Weights of a small transformer language model: LayerNorm before each block.
Each number is 128 + 32 x the weight over the matrix's rms, rounded and kept within 0 to 255. Layers, rows and columns count from 0. Numbers have three digits each.

# q: layer 10 attention query, 96x96, rms 0.171, rows 9-31,40-63,72-95, columns 0-95
# k: layer 10 attention key, 32x96, rms 0.17, rows 8-31, columns 0-95
# v: layer 10 attention value, 32x96, rms 0.187, rows 0-10, columns 0-95
# o: layer 10 attention output (transposed), 96x96, rms 0.218, rows 0-10,32-42,64-73, columns 0-95
q40:138149128133127114130152123139123120127120131123113128124137105114157131105124145138121100120125145135119131143149137118106105116143146140116116129147150115106126112130110131121133137123125156138124126108127143115144115141138138130138116122124125132124122136132109143134125141130157136133
q72:165161125190137109166112151143079107164144161094155125165112129177112130122156166138147105113168134130134071083143137103167072134095085137079165115113133160123119110137129199113133167103160122106060140152125091161113069156130137082099133121098133119069132094146111134113082087174100113156
k8:120128105173134122132139133143104121095126110133103152132143145093143099116119138142104110111148150128168129113122135157116142159080127150124120123131115151085111123098123101099146160153150091119154128161144085122150108099080118135133113103092144144147105157123121132121152121136169126140
q9:084092163153058127147048070186197162121163068174158066098205156211101171185166172108137131083109097129206066180147139059133114152171151141055042029126074184150103138091152235157241076050082112164152154164050102182183058109133074192142088163142174146152087182078148105100156077110103106149
q41:128109118124146140122104136121144145133126102126151126142128133160112128136131102138125170122116109123149111097103127135145158135104117117150140134110109145132118138114130131122123097125110102109142119149120132136114142123111119122096147132141129125150127130108151117134126117112110110121
q73:071103178106144130150068130155207136137076111137138068139186143187150119172133138090141116099105122069152052146109165080064136188137129095094041095154131161180068145142127187135166048101096063171206167135119127144126111089119117164185150114144170173169089125051224127128184088074105104140
k9:126135121156115075155134131116094134083050134128084156125138071134130115114169168154121099123145110125155112170126152138136114167150173133105142124142152168105112093114163136135118129169092099101088136182086117107100148151135164102126134101120185205154115115099156133116090118162137120098
q10:144182068176138149199121138093086089109133223161154111108044114099098154150109079065081148171156066165084145120145104172151055106144116147189140202094100032160149182174077065104081210124175184177095099118163152153169107159194119147074146068100076149111108076189077172103087108128119137169
q42:127139119119139137122199106138120116130119133128100079134130105092128145070114185125106111125102158156084171083155121129141117112135135140108120161145166133105125097133110108128122164116153170145136110093129121098141118112190126133141110134087116157098103157163126134140126165126157153150
q74:148211130141138137126177162129101077115159125097112145114100069123120136104133176106098119152161102146145108065126182155153074146123146126084164143096150118116137124147135133063118148122182149132069072105128146122126151172133152124153107112108097098054103182130130171121035114145143148144
k10:137140186092131071098129127115119122139174114133140122107126111143212139112093121127141124128102151153115105099128153127136120100115121131094149144121127142105129137158074125082108147108174149124156111113089178145094120094137147190089128184091099101148131171148118145112109155076134131127
q11:093122196102160129063100085200115155132157062158100126145156142171189143104136119146131108065066124100190123187099155083086158151136110112106091079132108169138094129095182154126197056116101060143135178187078088146119150066116112155141085148140173170137173153093183077124149159120159142086
q43:111107082138156146106085143124187150162114131138163093120119141170145135147141117154132158098124093087155107145111140092136143156113147091102116121154144131141104114138141161141117080134135112118132136165122128125115140149103089126115155122129136145146146107126122087130138119096129146113
q75:098132125096141136141078106182179184135087101120131075137121126155158150095148169158117132071096091099156134134113145101123145186139123135129070098180073156129081195080133139152182107119080066114137164202117103135105113103102123138129116134104110168179140162106175088112192177088126141065
k11:129115133090133085088129130195171159140107135114128111133157159161137148084106148153112091065090123149161119094100211111118147181111142125086120116165126190055044128123163145119128170133126045086180141170060165196107148047070144191158092158061123148133144193176154075084108149071164139134
q12:097083129087120091142096160195226136097086096145157105115156139164179155118175155137130120098122145102155092134159154062130134146102165104098052063147133180094086121096169215124104099052089129108150138177111140195128095125144112182091124159153164173144101193085151092173176092130159166105
q44:082111182079067126146166116139105150050210071113122145153126148077178174118147083087112133174189140188078139075109109185144148056147063146134150184082046127126193175111149076133194157096100110156161097095109095159140090047161138142126146113113100173144146216132158226094132119181157145092
q76:104107115120136163122128136121135139136121109115184085112179152123192099110126074123143150140106157105118100165122127095074133097143133126124040122163134116168130159096144180149155088073109120125172181158106111169152110100136127162119153133138146162157125142131187131110152095106102115138
k12:195173197111104101146134172140137121142161129156136094133112125100150181101114124130114118150161128246109073183158140107164123124120116190121121101082126123101137117189111116036091209093089097138174122129096134146113089102100108160109075129093097152156132172168133151080103155122126128084
q13:119112130159108081148122147148125140123121155110144098101105109105160142107147144128155128117119109100142152154157147079136124161114132079119095089094158126173125168124127167164174138033144144143114191156099110143130125117144137139171137138092114140118098127162134111117134079114087100099
q45:107126056120210136123174156065139117170083064164145040162089107078138056094154132050101140177108085139075214030189105204211097135122144128144180190114144000120118122072117079164093071107159094133137083125136209148154154100148083078207192141089072223157134109126125126099147157041211146102
q77:113067150102126124103107113118165139160098143133168107111151142116169152101123094124157121136123111111111131130148121134115126144134105151147079120129089126158121148132138143151128111104104099127172178123118115147157140132148120141132128108117155185166126082115156119129175118129108132141
k13:151146094162101157141136049106110134089164148191183090148115140027152140095100124069206174161116127112114140098096165150151135082129083148151131070150148080070139188152068130189130079132178139143090109015148142125142107142111114098091146140208088142109119089108068191182147146130163142139
q14:117132122149118137116154132107074128120133129141133108113136116117128133145155100152147150130138131118103094120169143138133130103112138150116143102111123122163156154142127131126096090141125132129101140119141151109119135146144137108140127106140117133150137161129132145132118160150116133134
q46:186014207209058167031095140056165084087137198182121153045102255186094150039165036144142161175141100103073149152155088032213118066179132184131096155185068107107129114096099000165148091238123220133166138064133073122227085096001052089130149165190126106153179173132083109111141143084175197115
q78:156151158127114136086149116118121111084123135135119151127142132118102105123134099127145132180131150118097161054125110122136160110115120127141134130145131098129167103133104071114135101176138172148116123093145172072161115131120125105144127131156123095124131138131091124121143103114169122126
k14:129087071165103162147093152125165036038066199138105109151166126124117107027160167125156144130157163124132118150120131131129206116101108157059113072084093117159211154116126112118134109153135149161172141074151102180200097098157177068120139187079140153169131120141104121080108093163121155096
q15:135142113115136123140111125126128129143094148118138085122119097134117107118144142133099144166154113146119155143146126110150102122150143139134114117147148119160130141135150147182130133086138137112123147085140132154165124096146114101150140102122109091069105132149141100125145102067116141142
q47:164228122150076154140066184086125163107103118129122104105210153155114192144121128151133127181117170147181231092155154155094103167175126107187082084161036070202214126230145103123041174076118143149069149221130127000027076124144129045136196167049095140128206157075122048108116053122048161196
q79:151126111143135140105085148135114151166126136118164117108147103124128152152129128134136130115156104133171130128131147113128124141163125113167108105132101123134098134128136157130120146126123107111106163135126099154111114101140114119114145124106130158084110134125143087147140127133128154139
k15:137164139117091120146169123092164124100096118218113112147121139161113139162100099231115047166076124065125117141106194172152129234139060113146129133197158130132100131152155117084136093095137182131121142085137117184072136051152159074212079106149143148153167111143046066093069131091147133125
q16:098127145120134122108138142150147109133137118154130134150141138127130150134113106146138096090100126109120119107120145124113134137108138100073131128132126082115126145099128106076102104183111135133145099157111096166119156143152084128055125115153128183136125097139166154142155143138162128087
q48:097176074055125142152053098088162085140159150145088018191000064195137170144150071007091052186161169070166095182100124145135095184095069068124121133122098134150168115187142144111148083196139113150064127078179095037152101114057127110161071159072062192060149156075201184222113255174149132202
q80:126169070124167141147082155139126135085119162142123092146108070122125160141161157103117106126122152114131131131110146107117117115103120111129119113143137132122104167138125121106181129108144123142113150152133118122107105117093126107130127131121147145125139162130124157118145169135132121101
k16:110130051180140112134084144129154093010125155118188131098095059107143179152106082123126101144126156139167118085134092210159079133196135078141133129127137145160191167131140183130158099153173150112113182165089083104122108064120084118119061128096134125108174096107227146155133118098172098184
q17:121108152119124146110122136112145180147129117148128152137121119161117109097083148114128108145089163125130142147099121146144138129158124191128125141125150140157070101127106133125152098105119108119103110167115102153109090115129122132093130148119141072144140163090140138095114142140148139086
q49:146081151127062192069121107192099131195089086141176181172102083202158042073100148106101098163173159000155177069227087152074235133101098122161142117135134228110145088203170108104105074105107116094150157131186097162124140061203079110176113155094138164136018115029187117117169136090116241163
q81:151102138150166161093106124136108118158102118130140144126133124163126114125085122143146129138128156127133166106145120130101145151139131138171109162128146154170110105079117102120111117143120119109155128131105132130108134104119106122110116151149128097124124100100158088118132134105142118131
k17:255067125117112141128150088052211150120133121141120153112117124134161095123116129110108127123201151153124116041135118101173165123146074065072151139181156165166171075190162123114109092139107127114186091155175108172133175066156148160097193087084058098126056094042118123146156173134165151148
q18:141116141121138156129109123140124125137136119141130160091158120136137111159160140112149096125152165109126110161126158111147098127132128175129088141145082154112131162119127145075122111188118103105106114135128119116134109126143119133128124127178097122113114142111119106103121138153176137116
q50:163076155101205225246198137074087153092128100064103164167145067224073101071132168146167184058010160080103069110131115097172148076092094091045110112109075132127182140060083190139141219127163089107058208139182191120060084099042122047191144167162090099105152200079102158146146139173207095117
q82:157141116149169163119149128118156126090085147105134098106164121140086133133134099130123134141141146088134134118139143103127117137120098142153123122139133120139140113125114126142141153144119131111117169113165152093130118127108126123142126120127123121129132147086113109131143119163131119154
k18:143124114126145132124159040067124134182122073076193118146092088153124179137144104127140107138043164127163078151148129089150110144127160065107111103151068143125132093104019180139104138135113174141157131114159157112185103166091115112172134134121089150204132116125131093022210100169198130172
q19:085093131099116127112124124092141136118159091150121124102151158161103120118116092113095107156117142130108129109143166134147137126149161120149118131116139100106106127127118126144085168193108125145121120113113171169153126086176091151101130110160143132156161117164122120138147132158158102104
q51:034088146151139069156097147118088084164000152058056021121153168092145099163068174200078142218050172189160211075103202121171093147187114107109129082157197151182086120096168128165149132140035158098108134147150177181104121064127150150160240153192142144224099119136144118063178195169146108141
q83:142175100140121127124144124099090108120125134116126154126116152137052117160097142125105107165159134159124160097117140137141120155127153136135129144129160113139119111122135149141135166083125147108115140120114168117137128099157139148140158130132100080071140150156120095105124128131127124133
k19:085166124136093149126109119130160207091095139123105081139142125116128117124150161156086168171148123112135165172052076139148106182156131104142165144149129119123128174140127156121109165174002144063144127084092145169130098083117073115156205158136077158143177118113125097111150125111083154118
q20:121077135125107186103153107158172095095108086128129111099158145146101135150138102107141120120118130120128128138117160113147129121115129145118135150126108148142138124114119098134104093227103085144154115142169137090133145091122078114110099122182133184173126088112107130154156130168156148135
q52:132150139117112155168098200108212190147071107150115138154175092044172149164106045095059174127161128135026056189190146128064127118139255107156106209171084098141149112169102062148126066065146138123156039132194104096084067123076156123111131098146110094119092158139120211051111085211156131154
q84:141199085142137154166150166127084115092131104131099141145128162104060069150138156103091140161132159144101118125149190124131105104118147156145151132121133084127124087147106154151129131102168161105113099106167130090141088140068132116146138141138101074059156149169114144112098142116124127194
k20:141099089135133082162110204069151140167096130152117158133181097104122140162159106065135188128107119134093138166149214137113162092135156171209053156139127155154146162123028114150070070092107150102105071085122149173097114136160108122130083046139108112101153132057160153093111148105121143130
q21:133120114142125163127145156140099109121150137113121137140140131104078132143112106135135125177133186106123084109157169121118128125088132119091113094121109120135162122138094102134128141157148155135125103132138106142153129103139110133122134095160152160118096115134129127111151146154137137121
q53:177221191227048185063097149072091144086160109000178161133063174127048070161145138088168162142193121128153113118133119177114099050059045149132106103100175001169127137209128180099072119117156154114122132100170119052152180127222093058089138085139116255133197109206123171042155093128142149113
q85:142143102146140150132122133109108127108124145133137138130117138117130114129144120102133147130121125125102110112133117116143135088094112124136137100112130088149130101163127135117115117123166161117113116110153105107134118132130110104117159124136130138132134103165127150109127130145103109126
k21:117105201183133210180103102117198161079142203064120131148133125131128086165137079118155135152199114082121075082185185095109056099166133086155063113113191097120062124160164110096123091063180157096129159165068158163161113164147187111121149189134079155165131109175156137070091130148111108084
q22:158143102116137157097157143111161142105141112122107135166114104108109086129106143147143092109131172101114163103136120149109133114139150156114130151132114131144112137119110125086154122152151129113097108123162129127122141128084122102113144125148130103127131154115141128120131162151124147105
q54:131175085152131081127206099081165101100080133071060176102140000117074052213128115132199163114122129173147148074072149058068111104118072132255156167149087176152255057140101139069087062168135131209155132101101152117112113012114059128118172133169155136168099123215073123222162232180033147131
q86:154145154142157147127140160106123152119128101129107142133135117127149140164113110127147140131110117135134128099134115115131143130132127147139129157118103102125135131113107107089117091135114131120127105123125112131118126112091128126121124153126145140119126142110111123134115139152135161150
k22:075153144179122171093163128212162168171121187106092149081091157154144052184136141062085180116048153173089121138116180177115092140136122080097127068139066168150250011142069139118156086152159151138176177090110146127084107162059151128096138123140123156111124090172106093157112097128142152075
q23:122138128106132116145122094117124142105172136149134100133110132132123125098143152128107129136108093129143146134111128113124131126130125136150133103124135133157123116154131131108133136130120115129125116138127115142140124136145160139114109147121123125122155162129114129114112121133124146132
q55:178068188149110105007174156124125163103050200131128113122106065189164158141044099137076126075052205125151113146056199121065167034064176109227117139157116114093045144150131108130107231170121109136074156098217115139143114140055163183063183095183064184079135059199141132169104182102066025200
q87:112092168130130115116098136135119145156119132105120135145130103169155161148120116148120126128126103135140119127136158123127128144137116116107136148106105115134131139153148164121109138114115131117105137139112119130138137116184152137076144119125131155158140101123164152132135141104128145128
k23:152092128052116099136098125116152201161154163184105147121085148158092116149114077173127105087158203154174126155094068147071133064128165150137175165111137081126137113090080087140144128127147194145130077143128147110138076104149208087110076115103103179092160101182165093154170174162075146169
q24:108143135093149111137118099129146133105153163143121138188097140098128132088115141134101109124114113139138145114119107108137134105101102157141146121126137153113126139167132116111118150131139152115120112115161128135110145125128158154125148142134131136122155125120100120125135153114132127137
q56:067157128126165005141093129061082164157120161072125228189060209161063128166115085084082134113196042109098073148148130147171154147183198122152184191095145162120164190139157155175121157100096068186159214064045049030054168074123129058143208128050174032134141194231092127114096138056167133241
q88:096136114077138096102090108110130160128136179123129141146146140122115158136105136133108125124124107140138153137113120139143140118109136126131154123145119145116114125147143122092122128165104119167097150155121076141119148114113152117160145119132154140117131140156135129116139169100140138135
k24:102096124106111057107112133151122123110064207116092149111089096209118094165056158062129158086190092148097100150159137188184177187115157100138102119171161135132150207139068157092135175137114145153064083159098108116152197175139178120102151169124090100121174130118151082093112151107172134156
q25:140094161125102111120116115158123137118130133103147124109163131143179111106150154153136105121148144094155103174145165138123135153104139102107105111143125183108128119084152170115164125111129128109129137152127144126115115119124108149190120173143147120122139141117152119133146085127137115124
q57:199242103223180124169070096169135123085147011144110077159133192056108131153175058082098183066187158115119129118117145123204157093140028111119198144100089235012126130231053080089133170163172160115067138196146119095184099168182144127239135098116145031044092050118056118112093187109013055173
q89:116090139118136118140096103113143129086114112136087114096154160100119127128142099115131108112120142098110093114137122105123147123135130122105092110131137146136160121137109088121150101152101148161147157142158163110112107124110112164149132144144139120141138117101121102123154124149119125163
k25:112157194120112097157124168116188061126077107123154160133171143125157150148119122097148199083075174099110111126127124153162074107040108155083136205083159147163121112177071083097149156179193172125060111079100107130185064121185081155174199093121103085119134144138056147168114112154088133179
q26:106154152149099108105117105117111135129076087128131159128179162128142124156139148153149101082118144113159098095133139136103165142106115130148105122129118171089117123112155125110126089143128091138114156164118129097088121148107119145139146162146162134113113149096145119127152127124148125133
q58:098188080057102101095107069191085121232214174096186197100122000174142214138073093197128161083207121149092107066135153135106095097148000159184156043126103104160110201099102027134216128135150140045022073166172092131186149149104091135106225136086191106094175123085087112135088112066158229154
q90:102112140083083108128136101124143143149119076127144131153152128142128125097103132142146109076121136137101089137116093114105136138133124147151112118148135099108127140113137120141142096142116112122158129146140112131142123142123111117111149116173149150119140113119157132153130126107144120142
k26:143138144124150097119168047085060125154207106119054097110134079112160147145128116192105164151234153161022121127145172114084145146107129188133162138119075114161106165061116088090111111087207161112120229147140045158129070143113085151070155202148107122095164097084098136158097100084180141162
q27:128102108151139112123155135122112114159157114108112122091128123118136118140131160111146128138121133142145140149113116145133120123166120122151149165153137129118114142131117124099101141127127149108102114119133131109120144120082126158103111140110092129144125150114103133122099143112123157142
q59:166148097160186095122122149127090142120150029116092186152090181121162115108074071124141110115118094133121087087078109207084245092139031089165112103152078100183047150126119160088171135135132190206121042179045227012125027100083151139134097190253121196073163149165124112150129163098185255144
q91:122106129136194111128150139145142114134169123132122132130082145139117123124132119122131129093119102152114145110100121152136136119137103119117144143150133117151109140133129124118100146104131139163129118115138146081141123119111133140155144126105112124136118124132111127154125107130131139138
k27:172125119150154114141138138167144129032193046140114136099141087082162135125068153116135222174070108089102093144151118153106168132139147130138125100111103130117036107144181165126104107151102111177150067161136148076126089126161195152129172087087162142124189095208139094188156110122191200135
q28:122127119156133108148117135162125089153093105130146125091107137157122139140151112124112119091137109115124102100099128144117129149092118126122104133166111118104122132092157161147154155156133089105160140152142154145112104131142120134084095108108096173183123121123147147142123116130134112099
q60:121064180160078094231209155126125156124079071069187096129098109117125205159168129102131112141120062089149206107204144064101083179174165142154155058112011145225131113087142140115139181110174010255116124231142090148183104109139105108096152088163113220116048129147073109078000206121068106128
q92:136137144145144112194147111173127128131132127110141104097139148133138125101130125104112128123135127163123140131106121091117115132092140154074113114158134100159118123101106141134113122098144117181146136142121128153131130134144112122140109092136101142120121135168124113107114087127152120164
k28:147092118130134074142126176102116238178127094112145134112134166119139141073102093062116101134158172104202108107134139120163062184147117162161153148088106128194149177108133145120107149125157118197147085096118095156129162184138137127090135137107164206112083037145100112111058136054126150107
q29:122154090154124103151110119083101120125133166110119151141098102105099119136125149128092147166161116124112141125128138131148093099109131154144138147118135123132125114185115128113097144107153151136108139096156125092146101137116169076104153118099140111107127137140114195097083143115137129129
q61:108067085058047200179086148069151079166087079095099163150160181027103167144118116153125069043137058147091118089119030172119144190078144111105141114162227160238153176139121149084084149204155255096159157070190113135098103098120089203000159163161147229102095066090059126138118116255149079193
q93:136139125127105131141135141131126093127163118110113159143131131126130175149155132110144133115172136135126092125116101114126106148136113103083133121156139134109158130149123115104113137139128157146137148126133128131147106146142125122131123138136150099114137100139093160118105111131140146139
k29:212094134131138061086104129225130157081143137108064162135137128126058116144109124131163109122109085184062137196127108095136147155111133096140149103137202161164156119178216138158122131144177132143085129089114221138112074176143013118180103133100126192126110079080175133078091097143117083142
q30:122147131132148135093147111078135104127165144118146157156136122124114087109104160133144132124139164123103142134141074143147115108121117150137131179125115157152137136120119091098069101190131119149089097084138159114106143159119129118144122140156127100117093104120114113135109144154148100141
q62:101109153087132140054153169145142151006075099078195142147133117092255099138100176130094104160093137077123066147163123196171127151116086219155133187209000098194169181037085055183074098163102082050099114150074147104187168178164165160087054174139162112159150117147074089094120097227072109209
q94:127140133138128127104152129108119116121147141139131149127121133120128143146123102135158157152120128126135143131151082146150139149123098164143115144106117129161130160112123127105145106158122083094115132123106095100127131168141147106085102156122130100143104128143121132130101141173126133130
k30:153115152088088103165116228143110156100124097082132125134144116122110162111083176109093094140182126083095078119063187125144136101140116127120095155170106149205187089106157100167112073132132098040080181118084104117118147219127108087148068165129161124206129171181063081159212113153145145121
q31:144148161127143116109116117163141099124130135133164155103140150120121141098113100134122115149136162114120123117133128105128133168104094155126121132128101149120154110086134145159140142126142134120134131142139104113147151117129113137103142115134140141118106088101146108135137111114090122143
q63:172104079129126143131201227103035029146103255176192180116119151140129149232138148118105093218173077096124110092131097102203135132128152123130080168059100142116159225166114158115127117106162127062146101175112229173177040169072128086006158083139082145058032079160101136145185091099044202107
q95:158142111124144168111136152111121124107096154118157150111144136116156155144138095112124151167142149100102126133144143115127144123118142133154113135115121118151133135109141109127108105125128147125139127092147119091177104130120107109085138132129125118109104152108136148121145111101099136132
k31:229131145134081118147140176111041109164079149125073135103066153131097115160152153226082137156093118058116103083105137124135061131110135198080084125120082102100165186134131205125133105164174137133120087147141194094102082157124174155143141170057158152064111152136163204076160138149130140122
v0:160179151154096131156064180096157134137169204057115100099203184172080082104124111134109098170139125091121108137150112159127147139073108155139119093204142081039098130125122194143097133140127147127132150113098130124151104098090131168055089139124174154131143152134109108118078111125129111155
o0:126103094116105135093122117141137159113112148110147085159156141132132115158156152095144135106137113161137124134137109113149147123106121126105123112121151075142103145131131141112102087116145155150126169145147105139172143109122131099154148106124158107114073141178118085107125153133116151111
o32:103156087109217158187078132081118124105092085173175181169126106155049124092112108076113141085104196051081093167136177231124089101169099162138197171176110233119143097094093183100139104139152028127200086095154164168117066105133059192108157200142053058135117096041193163101138131136146068154
o64:139138126131163133179115067112115113159117157138139138096108121134108162079106110104135113149136102124158114117113121130139139148104155100138144115158116177116125102121157104147170140123169157152146115128144129142159132172143116141097083118115109154092096127096141129131118117136106111110
v1:133116166201153105066137144105096102135164104108125146182184188143112074079103111135139123126170164187128126077030125165193149121106106112206090179126117109135119127088106122108112141163134113177147126051156162080107135146053117107108091125138181100105172120101124122098154167111116139145
o1:137140136101142136121131173142119125105099108164112130100091151122131129151136135090144153125145135145122122100106161113151135114080144117128138111126140118136111167133129082112120090146161166124117108116121159154142135072115156105133150136095120132118140138139140127127134164123118117129
o33:148141190174085105156119078181108119152113168101151125092182062187150039180125031155111045136100126105161145074104188106055155163255108106086138152098156220163135103135046216098121098174086115074077124136187112000123142191233094122108114227153047135089136127141133100168111120105199106147
o65:121093123132180142136111147152132146133111137124127105165143098086126108135165169167154130091109131089136092148117115107103098085163106128125112117148135103127101085116115144138155112118164108127118141141152118149152085104128106120164149125125151170134123100138151137122167125130124133121
v2:135137167154145062159162119160159179090093156090107159102102172150129143144128167139166076026147125139115131120117136117120184067094117187169102153164088107154150074147129141117137110170121136116112108108148200149101121076119069128137136167179141162090091104130131135126171092092125145187
o2:079119089104105157134108158138115169133150084103116155133146126135125144090116133120129158122109149124092124165153140125151102124148127166117122107167123106122109124173103157107122113095134141130108118113159135163147145143130122118123104134115114089115083096145113118113150155149141148144
o34:178136165172119232117098030120096091164065176117180056157100103068122056151155187159202178133121074185174055168153192200099061059115118092146144196000135176124087197066177081072128175228179066139105124138107036059078141162060100150214094161144132155075228163086112120120100143050134174122
o66:146117155133156136164132092122167123126174109125115144122092142187139094099141100113113129143127134142119107123119087111072148120118129137107079131117130161142148141130140151153112109124136100123160123133113148125122117130144127101127160114150120127100126129144148110130136102144145118158
v3:112128142101119106146104106113144148121109114106147150132179070142126100097115083144115162113149169103115182137104114083144155189070110062103102102191136128073095099121100166109169092168114137156118131181094137076157113113148156102119121072122115123159075138122111186206166198140071162135
o3:106135140118150107133103072129149078119114139143099100144135130180069138112155185079127117113112121152134134103147108141166136133128138124124161119160141104113107107131154133123108134141097161125147189132093108146147112107133178139100091116098144142143085116144158116150120152133123148139
o35:118061182129117192134174183060112153149170178087199104042157147129143235146166135077157178136076119108032117150089116045159155097181083088035132109144100085210159165055118169114147044076195093143103076094110146147198159066170037160090175145195144168119143149135184117088171088136054064153
o67:144148125145158135133124164135122140115144160105156135146154166119158119130107143152119107123132133112110135131109120124161132168154124116134108109103105113121116140107129110116158130115102112142111101124150136108129150133106096135110146144095136125110136153129119105142114121100145103136
v4:138154160101194152112080084116125077153096132187138046122191185161130140129087097043094100161152145095141194142121082106111123120129088147146088129114107077142151115132122142155085163121128117153083139109152180138099178138125131160116149113130127116109126165207166155094128096126121103191
o4:135123081144146154117128119117143100138104167103126111100163103123095142162119140106112099094121095099113142139112162129176089122150149157131151115144144115098111120117150197152131113133141117157145182117120108153129111104093156106132084119156113146115141125075188120107127126147111124196
o36:106195100135089166114121166124018180086144130114094145133145087155135103055068126156110166191185174129141081139170129128100119174158058113179098199082133107194158106177069069127165154091048146036186035145187130078106116081109114233062152178147147043055174127209121176082045173104169160220
o68:113127130120160149123126135102124152088117117152141139135099139105134097148149119113103139144112143134150135132109155152105138108107134122142113111132097145101120121121122123111127068118177146081130139130151143142093109113126145135171136108115119121143091176130140136137174139172124137112
v5:132174146124187159068135115145109161128144085133155149160149151096122095163134164103095117134144115064167074146179095172161151130091065147113108149083124189065131162112115206072113118106136102123155101107095123173098124119113140074165125105097056138121149142098152103173163131165119119188
o5:124097102130154187113115117144163144144087153120153128140090131127117131149132104092155168124108105108136149126096151108168127144091158133147135108130121143142110156137162158166124124129150096120117127115103101124114122121081139104128129117134124129115139130140153125124109126153103121115
o37:119145126181129048131077166104161190112152128095189081056096111174147168104207103184088190109216089106200074102145098123135093151171083074138121131087062117108149105083083088100066142189075107107163119140087139188080127225174092150064115058129160183216147138062145178203095103154229141126
o69:110163140120088149162136146149086068120210138102129119118096147166147079111059141145102075132144111138110138144146110120104101141162118125135100122132151095121165108113127138147115112126143153124134122119139121124155163135144144143119112175121127102146110117126103153100135131100145118164
v6:165100065098166105108086126077115095100152188139072142198166129142160161116124163121177147100099170134137125123084182078084111111160091150131154140152067127143070115135095150117112143140144128079103146166125183138108139110123122135060174102080130179144119153121105111107124158156119084187
o6:105139157168172164113107137104131112134141162129153097139158131111118146171163163134101128126117096098130140146079123134186111110147107149136110090101099104136135114109128141147121105111090091103113138121109120122094144136103152127134162151139112138119151148103159088125142121150120128143
o38:155158073090174128150093140133154101125141098117077139178116090108128086188125071079179117166180111118091182073101189140053143149145116120057043208118106126151112212126166129143141177214245050163166121169144152122176124041118000118071097050116197123241115110229185118159076132133112043113
o70:089112100121134123109146106144103109119130096152143137135082118150096158127121158108118171076128118116141112134127182126106138093110165107150178123159151115115129106130097095132143102107154147130143143124137149138110145141121152152091098148124147158168146102142115173083133134105101154090
v7:102109113145103102134126102122178116191173143159084083155189090163161102157083174167120095117102152104107072147115074127156105138130099094160137153107118114141146086129151173201056173100107119107165101099152112086161154109114084156075136063184118191149085135151129135123161165160139135146
o7:081095145094165095108149106118143191114106154157120111158159141134134170121145135102108101112092140113121117095100112115146107137121117119101135092140102128121156100155158112135171114118125138103099164129155130089139093127130146150161075130133171156100146185108130131159155140145154086168
o39:170136143150027210180091054153071063219108000201248163110143170164066078134127092084086206138182103155088148092091159215142100128157162148166101192122185077146133088117095125141117090128025082180135145185133206192196117135086111072081104160092122079134091065196132114128075074146109111176
o71:156137093150176113102116137152138113103112172141132119114132142112137099123102116109123128116109130115092156154119130133125115138150154130146100136128140113132113203134140171095098130136118156103124127148115155129115131070152120165136145068108117111117123141128125137155138137128113131107
v8:157118116179133142120075105190117112129092141162165198128191123148164103103091134190138099102121113121147120148139100107133149126183021128129104081118096119106149141149150146102154158108127080117099145110114091146157102167095131195119070186115164098088088129132159110140115120204115135116
o8:136116116117094144130133116100136138113080138137137113161131128104092158115117149128103099109095176113096143122128115145152111142139112139150145107126151140127100077150154103143154135172115145138133151106149151118145096121133136167146096110115133117116117124111107127145193134132118128174
o40:194113107217204064163064141101054136186177009065117158133167027124186108079150158138111171137174065119227156073149172190117102162147167120133208135150113134113130121181125129102089149000129184028099054071137107152125152114136121126107177168141103131130146151147175141118087158124059094057
o72:162151155128106114132150068144129089143143106121134134139117114208104134104124143155154136140152088138119113124135133134134142148113120112080140145115127130144161091103165140144112149156120132132153114123094128092100164157146130094089169143140140130089121114122104092110104121116128140130
v9:140148146159082124121093164116089148106120170149097138209141099100157119087140136123127093106149086132063125167100069154085101138122168146124088186148116136108137085150111132114225110166143087114129082116147097136160150152129189085084138106129152110079087135180166118121143123077161083119
o9:110144174116139100112119116110131155133110179120171129097117109136121188130109142111119088131149094133104141131138145114136168109175153133119111139111091105124155112120105106134128142107141086126121149109125169133139119169144135128118070107098152133098125132123140143134118140159147148097
o41:083059091141152199158162068243119132201147053203090115109116101161173177057150087130164229191124132172129134061161062124188121089088070113146071063091142170226096175135175187137146157094139085121077144112184115100031123068152154057164170111143121140240097056082141062196123094121088085192
o73:109148142105133168107139137130130131112104090124123130137151156108097125096118113137119125130131141146132116111107118137105146159083134148141144138135124147078077116159120138139135131146175171149158117141095137159132123081120094172106169125141139117087098152147134125113135135134097101138
v10:175121083098091134065112148167139119058131127102153107136184151146119157163176101118148094167119162151121113135117168129140146103139189069148119101100056138127127142099126106078125165096148146142135160139130103124125198116177135144140119074123146146104135125104092170154161079115100064116
o10:141112145128132113121131144137112135163162111148140112178170123133157152157112147163101118120157146114132119110077130123120104117109087142137113111150097119112124144144140136102136138083137146115084115145102113143091106118120130121127105120132145124142160128141156130153113123154120140113
o42:140185125079147124174195136114075098054091133128069168138043091128079093090100078102112166191033093093190163129136194085119167140223126074087131124094177136219170110093138123151168081217120209096166131200107194108103142136084143118131162117134096177161071175127055139107162152064130048199